Each number is 500 + 40 x the weight over its row's rms, rounded and kept within 0 to 999. Layers, rows and columns count from 0. Numbers have three digits each. The size before them is the row's rms in percent of the matrix's.

# layer 5 MLP down, 128x512, rms 0.116, rows 109-127, columns 448-511
102:503550524490482446489497456431504473478539505518414527502498517516541549442483552523561529569428460527453476535539535527582513473483527466502476517507463516437525538546513528526514461444486480
091:516454549556505497482528551490489510435527517462479499439447445459526504563438433542462495508537481510481511514546532578436472466507548452478529495530482446516479476503565518507492397462490506
098:522501555541508445509513556581511538530510539500535485564469478400487466580449469494479598542500473556481447491467465565569522470489477507538551505543488515427496519495508474477528496521511490
098:482502517472494403486528485509495576549458514513493461358462491477524531434459468418560516621522500503482447474515499519549511534489445540471488467520495520468412479484580621515463469496538473
098:575491548492470456424499512562476506538500521435506424542463438465481432489489476475532552501580533525466403548443520471618478535492467465488520391529505442605511452542478500566497515501498528
099:555551518486531478502569449508480490560526436522430436514480481549466471501470435521504506444482504481525517494502490477533493591480498470473437477543491461515538518518502512463556548528484472
095:556475514480474531556542526458510449519542493553514494500487579582460481513545519448471527524491520447526455578523477501511566495474508528499485507497553469565604512563559447435437491474461500
097:470544547437441554474459469524503515496488590464569490463478467493539545544427462528505436440405512500458556486523482452473482490495451528480563471433533470538486518513494471549466534468539471
097:531457418513501491548514487448450521447461464491563463509516502494503469505551530455560506501515413446505457463548475558503505508512496532571471484503549478501514530534487461453507493503523508
101:442440488508502361449510563563516475431509488479500540420568455511481439524402460476555476431497571498461500512483594491489485530494443560518494505493484409499504467440487468514492529447511559
102:479528522556512473612452496522509424482565554458492480437581491490569520512515549431430529425525509515502478545505533508541432461444504512533538454445517481494456522501541490498444432564432580
093:477542436502476532496556538412516447478519532415559507491563478444438496465535505481494446414514573535515383446506495472539429479466444535517406508517538494466476545556557474531503512469550459
097:469458484516513494453537521477484500573490475535478474542405493522535485545536481519472490502516469543503510489450534451476488522536613544435468439492481506435548530613566548445525444545496450
102:505523483498409425475512473461510540489592470494554450478479504549495509509531484455545482466521462514520495475471510531526449523449485503586525542538535465450476464451504457501461486471498498
098:544478501555585449533489523453468472481516527516566541452570509504524523446522424493504430483533505491460490511562493494493522492533452502435480523547489518490507485545582431453484419515428544
102:497500503520408535509530543523461541554540500507573562551458481413424524512544513497583557489520507520512470438538445487463512578522516482540482431477481494522599458556422464455482446527485571
103:506525521455475463524525457498541530454561514531531557620488451521566480471438486484586476540464405429506526371495481469534526518439522456473477490543451532503463510510589480535562493467519454
109:474478473489430489435491577538492524469526576580445470509465508576409531506475474497510540501529434524437509495453505492559509547508529500385531482471529521489456585487596454565455488545485495
095:423542522455455511506491498442493519489502462510446466470478459455513520467437480496488478516548461491476506457493524467552557466504494485538466524477493472490514554518475500495561416453494512